From a checkpoint of a small transformer trained on Wikipedia: vocabulary 4096, tied embeddings.
Each number is 128 + 32 x the weight over its row's rms, rounded and kept within 0 to 255. Layers, rows and columns count from 0. Numbers have three digits each. The size before them is the row's rms in percent of the matrix's.

# up: layer 4 MLP up, 1792x448, rms 0.111, rows 1304-1350, columns 128-191
# down: layer 4 MLP down (transposed), 1792x448, rms 0.0718, rows 1304-1349, columns 128-191
up1304 099:103112091120130118140068203099088151051115120159142126096155124132104105147052139170147082091131124133141129095100161098125205099092118083116187086151144079126070123127100134058142092163146139
down1304 103:151135137112117146094141081168141201134079157103151153089186184179123089111230140164137127112095112155102186126175163105124186122137134173113145171180150162122176165173122124186155146118148171
up1305 097:154117058138084124150164088144113155137175105071135165109114088084063145151125111123143094221098133136137085098114127154223151168133102138084119071097152115182138190141090121133113157147118170
down1305 101:102157075125154175086126173144156158122123105167098160149112155131118104149107163148152103133140096093100137063183120152157044121123111133128114119129156152074089135187160154156121049193155106
up1306 101:150095155115086143061088168161117117205150149143145112129111132122180054185098103081092165168144121107129123160156116201094214107138193089139152126063101089133110072207139081122114126112141139
down1306 098:099174152156164157154177099111165198115117147094167120110115129138206152127155086116117087177159149127082136093177141113116156176147067113124166129155101159143123131092128100099095142148188141
up1307 102:132072069100106134106143114101115108114153129171235134135097141116144035099142134134169080128124107082084107139140151106127136184101127163125174168119135160084123078082149085130123165152117188
down1307 095:157102162201151116112191153153063100116172112140127143092069069131095157140128126093146120106133133149148091164135141152084098110128111145102138119102147183102134103099079144213149169101145094
up1308 088:172191173129094099152090175147134077144176187111087158117097205072074141157102131136122152132163131110158087151156171108143166144135078092112104062163132160073160094045136121069144137159138171
down1308 089:163186105099108122067099181197135141131091168163063149150158131136153120168142110105118135081141094135117123110122150056099145201124145183119125116181132118133113154146117096127063153180144080
up1309 108:157119119105103135090110163122136116146149090149183104106142169122127086196082184157170087206126086172096102115155157148179177092183113155085142133103142083096164124143092140147117101142142079
down1309 107:172167159133129188150155092134127161137105115086145180077173166117131126122131119149140194145127142115127166139104127125126129104074097205169099184114139207131108075105162056133091206191097124
up1310 100:136193106150110103135117158197187110108099085139106131126138096199077096088092116177147144078085137183089162134151091103127085116150136093126148074090149134119097131107139145115134150108127119
down1310 099:136145136150105117081125103186091114110169123169168130117144162113105147105100141195157140072096151138104124171137141105091111162115143075118130109131094048192049174133162166093113163107187160
up1311 096:121113116087212173171150134213097138175153101141088100109144152111171159097101165161145139103139136131136155117124147103151134148097160133121098032054093108083155139134118145171106114127149143
down1311 099:106133150128134156115127155091107116092128155125042111128100107142147159150139160130151083167119123153155192106102136150094130165230161147069066122161150171144130123129160134108082077134144124
up1312 106:158097130192151140130053138123137137121117136103141168136099129079139143148070157108150110109150150109135102135120149068156163137148135094169188133184191114093041089084167159079089125092133152
down1312 101:121106087083049103139127071109078112118184153090168112118109126134124127167109127158112125139103100153124101169118122122129167177132143092143116151140099157158130105119139119144119155136134140
up1313 099:130094140127168110129151114095132124077172118121092150131124162104122189093143117116125105200166188139148109124140112178104139071188201133120087117121135200118140102113104147098113162180093111
down1313 094:083189110090145148151137131101119116096169143163134114155146136136153108111125081137073103155120122160052094126086131124089160107143137135105090152133165105106185169182111115103122097138120108
up1314 105:101144089123176123127184083174123141174139073103139164149081194084089111093157090143140120132162090132089097141172166129112089124092104125114134163104160160124070159151180127105118167162090116
down1314 101:155134101091165131165130101147142155078090133113107122127098201126178124079101108137138134131043129189070097108127177138109116104173151106103152172126161134193133143179132160132106131084153082
up1315 106:139113125170222096138148092135109154196194143118101103144130058155112126126091163098105153166186084127094058138106141150122193115115148139122185164109129122048204121054194137207113117114141095
down1315 102:119098149138114201121124106176144215126138119095132138114116131055144124117114122152132157235105163118142117182067158117154144063124134125130189121117100070174128113199158145149146190131174171
up1316 099:115123150117131128099112103102079117152187128145154068141037038069140164118155095110112211134103112190152137166195107143070177101138132141122114121115140096129120142149140139146097114151127158
down1316 097:150167127167185157131171147127154120150106138081047129092131119133163123160058139141193117099120131165109104133139123156157099202116085168102152109123115144144137188165136109117170169134165168
up1317 137:144153122173084165122090119153053210100118098183102135122080173134119121166120090171114113104170152155178153126124100115164156129142074127080144120121092185076127164096150073113121132171040104
down1317 128:097159163170124140139110120164159169140140151122128143163109138224054159132145132081120086112115128159132156180089123124120114081072145126081117142144154157131112155164121152141141120130115122
up1318 104:110151139102168074181131140132114109149111133115148113117135153127096100145160080074180153079103108131088108088143060121103100184107087127147138121124072121112133143122135105125127068156133117
down1318 105:116133180181079154115139149114169162128086126118083136104107111147144141154076103141086081173155144162143123111085141120127108130119140117092184162147104139136116134142138152138134192144172116
up1319 104:164105174134106158119101120111082118168098147146119125111109211134124177123137125088108169050127168132085085174131135156088150161100126144120124089073108083084082164126103107159144159073182112
down1319 109:204154101049172153105105132056146176079112144110072164160143173171135159123082088093125120157155131133096183151119145153121114152198119193126162144119119167201160141120081139136137135121094127
up1320 100:059071088131107114132153162106115144142146084120135106146137191121092126146118142079136134166122106102131155161094143125063118101163120115116132104157098192120155137088119086187119146132109103
down1320 098:144171130160183179146115114133108107130162131083138076111155134157128151105149127067119123142176146151152125172128189122142135169125139119098129133131111086127103117160108107122149078140133163
up1321 103:132123063129142105093086076144170033125176124164109110113106178184125165183129143086173147120112123118117114084151122148163093130099115120137160178052105099121098128129167152097148154120067097
down1321 093:117140159062121089136095112179120178136070122118120175159175162200120151179102056116145084157123091105174139080170096107057127095111087148121200122126078110127145111115160134126163197153093120
up1322 098:113151134144127104120170092133085150191164130105130160138126092158088166127123121144066174092114105157148156088116239111128115127105148192121107122127156116106163143104005140133156156132102224
down1322 107:127091149169122068090108118101071106110118122093111133178119131163128123142141123074155130157177136130121129131117147130082114162153173067111154140161135118183090176020164116122074149077139137
up1323 093:101144144130186132136138140122185105098173148103164132142088085157130190075126116123138134128080129114117138124125140099170119114117109145176132110156140094132135154087157172171143061115082130
down1323 103:144139142169140098085077110047196123149119108083116139122084162149118127098117102151128089142152155141133188122130136123119133139142140146189136099132115112199110088132125105199120119175154177
up1324 098:150081214110083177118126130103148101122151087138153164145102172119122168166068153168098137043083132070174091156146163087147113165147137198079157127115174141115145122121139128128104119159155180
down1324 100:122151091158097120082217115129120151058104095161160116179091155178068157090094108149113122156123174135131131141114108143111097081076138181078204126166098169158082157198090158148150140121154120
up1325 110:064086099161139132077108161157123203116152123158114070201136088132166127125126176168064151159140077165067117118137104173141084136136115064153151093134144120127111076129107152095156098142116144
down1325 106:117163207091131089109153059091130117114135212078117130138111119147163153139116091123138110148140127158091146151146096164145093138208134089177110104101108171109100180139082213155117108124116118
up1326 110:090101080107104096071117138102139120163134092103096140107100162108080123083137111153106101166108082143088125131135022134083042187112105079123103072114123172133174161119133134145098155123187143
down1326 106:173148100072117154124130136128131094157154063048156094105183135165141146154151079156138110083178174088133146158135078138099135146117116116112163104147108188165090083112135133107192095164145118
up1327 109:134160076196133118153154164138143141112131108208159116129120142138107164065092184076116086122190127166145102154171145157126123172109089111199162107098123143109157176111169134127151163115071144
down1327 107:132100163093113154137113115123113073192145170112123167121119094134093096145151141125156127085042100067148133156110184142111164203179161077095118152145115070111088112095149123105050170173093082
up1328 109:125122173082135094164137121120175123151145114091131087087110111134131128099079158187152103135103174155145086084081102142175075180107141151111085148099139150086170152091135077163128044081133168
down1328 100:131134096112135147148168136137187099148149149101172120150087152101166123151138133140115103149128157118116078108106152128150163159151169180057133090095166132190186135123208097152138124075165156
up1329 094:153173152122149106102118145167042071104070155169134127106111108106098141098177147152151125152151084125154089139101080129116129125119093101201155121197071115125039214132133102105134113093179179
down1329 095:111176122099129159129153123114143153148124114116179151106141145120103121084173176073185111126146139101130113129134122140178164104174063171150170098165116144141117093152089114147200171102106169
up1330 096:145143135107083143134152125165130110091141140163131122146161142136101095178073115203156117203170134147124122137150179129117132155075113130143161075135113187155086127131096154103152119137172054
down1330 095:162107181142127106158153131174160174118151146105152075095105067130104100118117096101075158047116090117165122112177140213198132157126071123154105219122170152129124128154174135117102135049092145
up1331 089:154111122116109100129152150102113171137117146155138140151127163109094060132067145110153172121126125154099062121132047132123132072128129142126138145122155151168137171126120091116115053097135176
down1331 089:161086170139075081193094140091125123124160106132141119123137114145154196111166086143130148102065162125107142136120127164116187153184097123099107112129172072154111148140129120120130107133129173
up1332 104:175117131070134095134185161167127156114108170151134135123148133105161191089074091114085122144134159082131133101164165163103134171136193125134171122133066097154167162164121151088052126097107090
down1332 100:115082057137169099157195180121088154101099093176134137136147191168117102147100122118199135070106144096154136159096131166158133108094114079121086072114101145159104214118131082072168090108099139
up1333 096:138176125174106163101134139103057087120160148118165117130106177093136145151076081136098110080141133132172150092122099118122155157145102140112145087156117151104138123055142112145134153137119141
down1333 098:128158158087092143116154123096112126085136137148094162126100135090199178089099116142157123121093158179117113177138139111204136069136180154103151153135086143162136122172145091119169103164089170
up1334 107:104152106103137080158096114120131139119112092142137122136194079179099122118144108158107124124127104116129136093162133140098115123147080101076141124114107122128118130158111209075154119145094132
down1334 103:153148159147135146148126148197165158107128147146138096149119113110103167115140099099120187140124146168102168231141111100102140071100131189123174094109191118152164152104160174139135127099116103
up1335 098:164139151133128116078073132074058213181171141154140158154120130072202119186159149130151123122186124198103167109131145171143121123141129121191099148154161081137147079126147187128194137153151126
down1335 097:096156168169145133119150155151153167116153155126153119120196166122098140148110150127101111132157126179095135087126115099118239133145115110175164113131164048096166130128080162149157134116132134
up1336 104:123057112067122061142115159084103102183149144121145106115144056106175132215106161100170157181150132109094146114142081168127145107143158135105126157092118121145118126186108079092116142196103085
down1336 095:154149155145168097113112150168170107089183093111096141159146172114118144106112096183132057166087184112129156138183175059116123152125135187128217109087108154166188107094167114173138144148111126
up1337 103:143130129097156148109160100084105155144090110124124088164143147115126125166148173113107070165192112134148149143092109166138132134111114127121173182050095129115145123143094060090116147115136107
down1337 101:141127107110093160068086156100115170159122161151101141180152177200113161160131153124149068123131182123156102169163142146072096153107148123094080087170170154084052144140146159154133106107097103
up1338 098:078121135144171183141127110112135122187169141144054172163080073102158121086169117121138119107169076096138124144162126094114079139130119054162126112100153131109120141132105151185134158126129201
down1338 102:131129122189137154098125173118129081088145124101145110162178175156192131130101162102174138088189134095100144136146138092132104144093109159152146122104082146176196072195121108168179160178145163
up1339 097:098123138138142116130103125102102103125163111159177081150067081140128204113113087149127146159088098109096126141088160140147072108116142106187095082112141138134191161115114142120180103117112089
down1339 105:137092140115067114157119077186142102161160120110156123163145155102094135176151113158091185100136158117112117054155148136134124070121081159144110213200143139171123105166122151097155162097139167
up1340 091:161095126160153091126158147131045107104080163074094171136153126125111074079101144065081121125159142123111082144142119108133097134111137144132132109088118106131115158139161084125128148106157140
down1340 091:117181143125034147080124145117165084140165149077128136201104012105144151103078142160144148185104082104153129139193135119215164151139115137095217144124135111138153091122113177149178096091153162
up1341 096:150146106174140116129106091124103116139118097123164144071104165133127136154132167123067084196146081125097127101116157104133153113190147144145100117179097171130084110099108078092145151087136137
down1341 093:143086080132095177127152138101138099101130116149099158099110105145120144136157114136127133103104125139098156139115134106153099152096115148156117104141083168105137114094110151109098078108168117
up1342 094:125090098106139102143112122131091172127140137147153104103083123138107102034124127163111089128117119111133185105095119161143116108122127081118113101095116146145143158208096127073153092102143116
down1342 100:096096125142197139146204153085173131116147121111098119140125141093114173155087132141164187133076125155127142139118133143092118104184092127117088110078185175130075102087131107117143157087152098
up1343 111:109092073109111122147160111036111132129120138174174155125123114132125161156158128109143157112172168115130126102096130145167106098117144101112146087136149117070146159084116123140058123098092167
down1343 100:147139149129103103196140106072096120167112068078083110192119116108155098146088135151133118127126148171135094134137136134101138159123173144120122170158123107178122097091127175149068157065142122
up1344 103:123157104218114117143121154094112164144158166121102193135070117160133191176141165136097198091170118196107106090141078115111124135147121120173134103109127135127150195115136157027109158142101121
down1344 100:174091118084112105139115164136177102130163070101088164129127150118190137118080082110159181107105115148142140127158140181184094142135176138151107086173219159124151131172093132124115164126128133
up1345 104:110131073127116157155130134150108133054123202151136104151164129191112098137135076085152124129162104113101180114142138120119111131113080152121134110159161105159120128185153079149136104130106119
down1345 113:121114118150144162129141110150070143108171152082128093158120127175113108049059110127148122132123160153143099113180139103145096043153116108143098150106173155157137149123113089095126118162112181
up1346 112:173125176100095112148119114099145146097115163176143115134090043146157139140149115120204134124107122091183163114131140136108084125130095083047108193086138166126214121149089135169161084118116066
down1346 104:142104090177124155179145102133117162068126176092161144169137132182106136127151109089118186147188141191087101194128156169115080152088112126132127083128149111190150139211145124125114164153128118
up1347 088:134058113171129064111169148125101127161190129147121131115069113111106136160076153152128158150106173141161130190173120146184158140129161159185131082145175142145101123206183109153106114170102093
down1347 094:114142146126066145094119134125171101106105120120161136105176138113130158096150167138115149097124078135157148141071144115121087160219139076178144064115137105130066137053192178122132223196155134
up1348 096:095118144117182120195111120125155120105116136088150113181102147065135110120070167110114151174064114114118116135109180137149162141090102069118175079143044130144154141095191255101157075055119069
down1348 100:156142186114168092128106156093163171131134118160149149169178182170095140155156161091119074095135119146128122170102186086134080138117060114141143145140155161163113119111133140157151127159114081
up1349 089:129176087135122144129152082102094135153134135160150141112113163133121119206145158159100117162158119146161125130098147167086155156108108050125126157127142084117081150121151113163150132144099162
down1349 092:107085178192106128179153161071145126085113146127119154163131083078154140067162103151140167093114117064156154100152173172124103126151163139166174156084127141150146087077092122102125149115138166
up1350 090:136115119092117125146134165106160122150137120141117133172107157162129141168159175101169101161167115070146155035135136198142156124125180118098112147136121142121113101155141122129139116104089144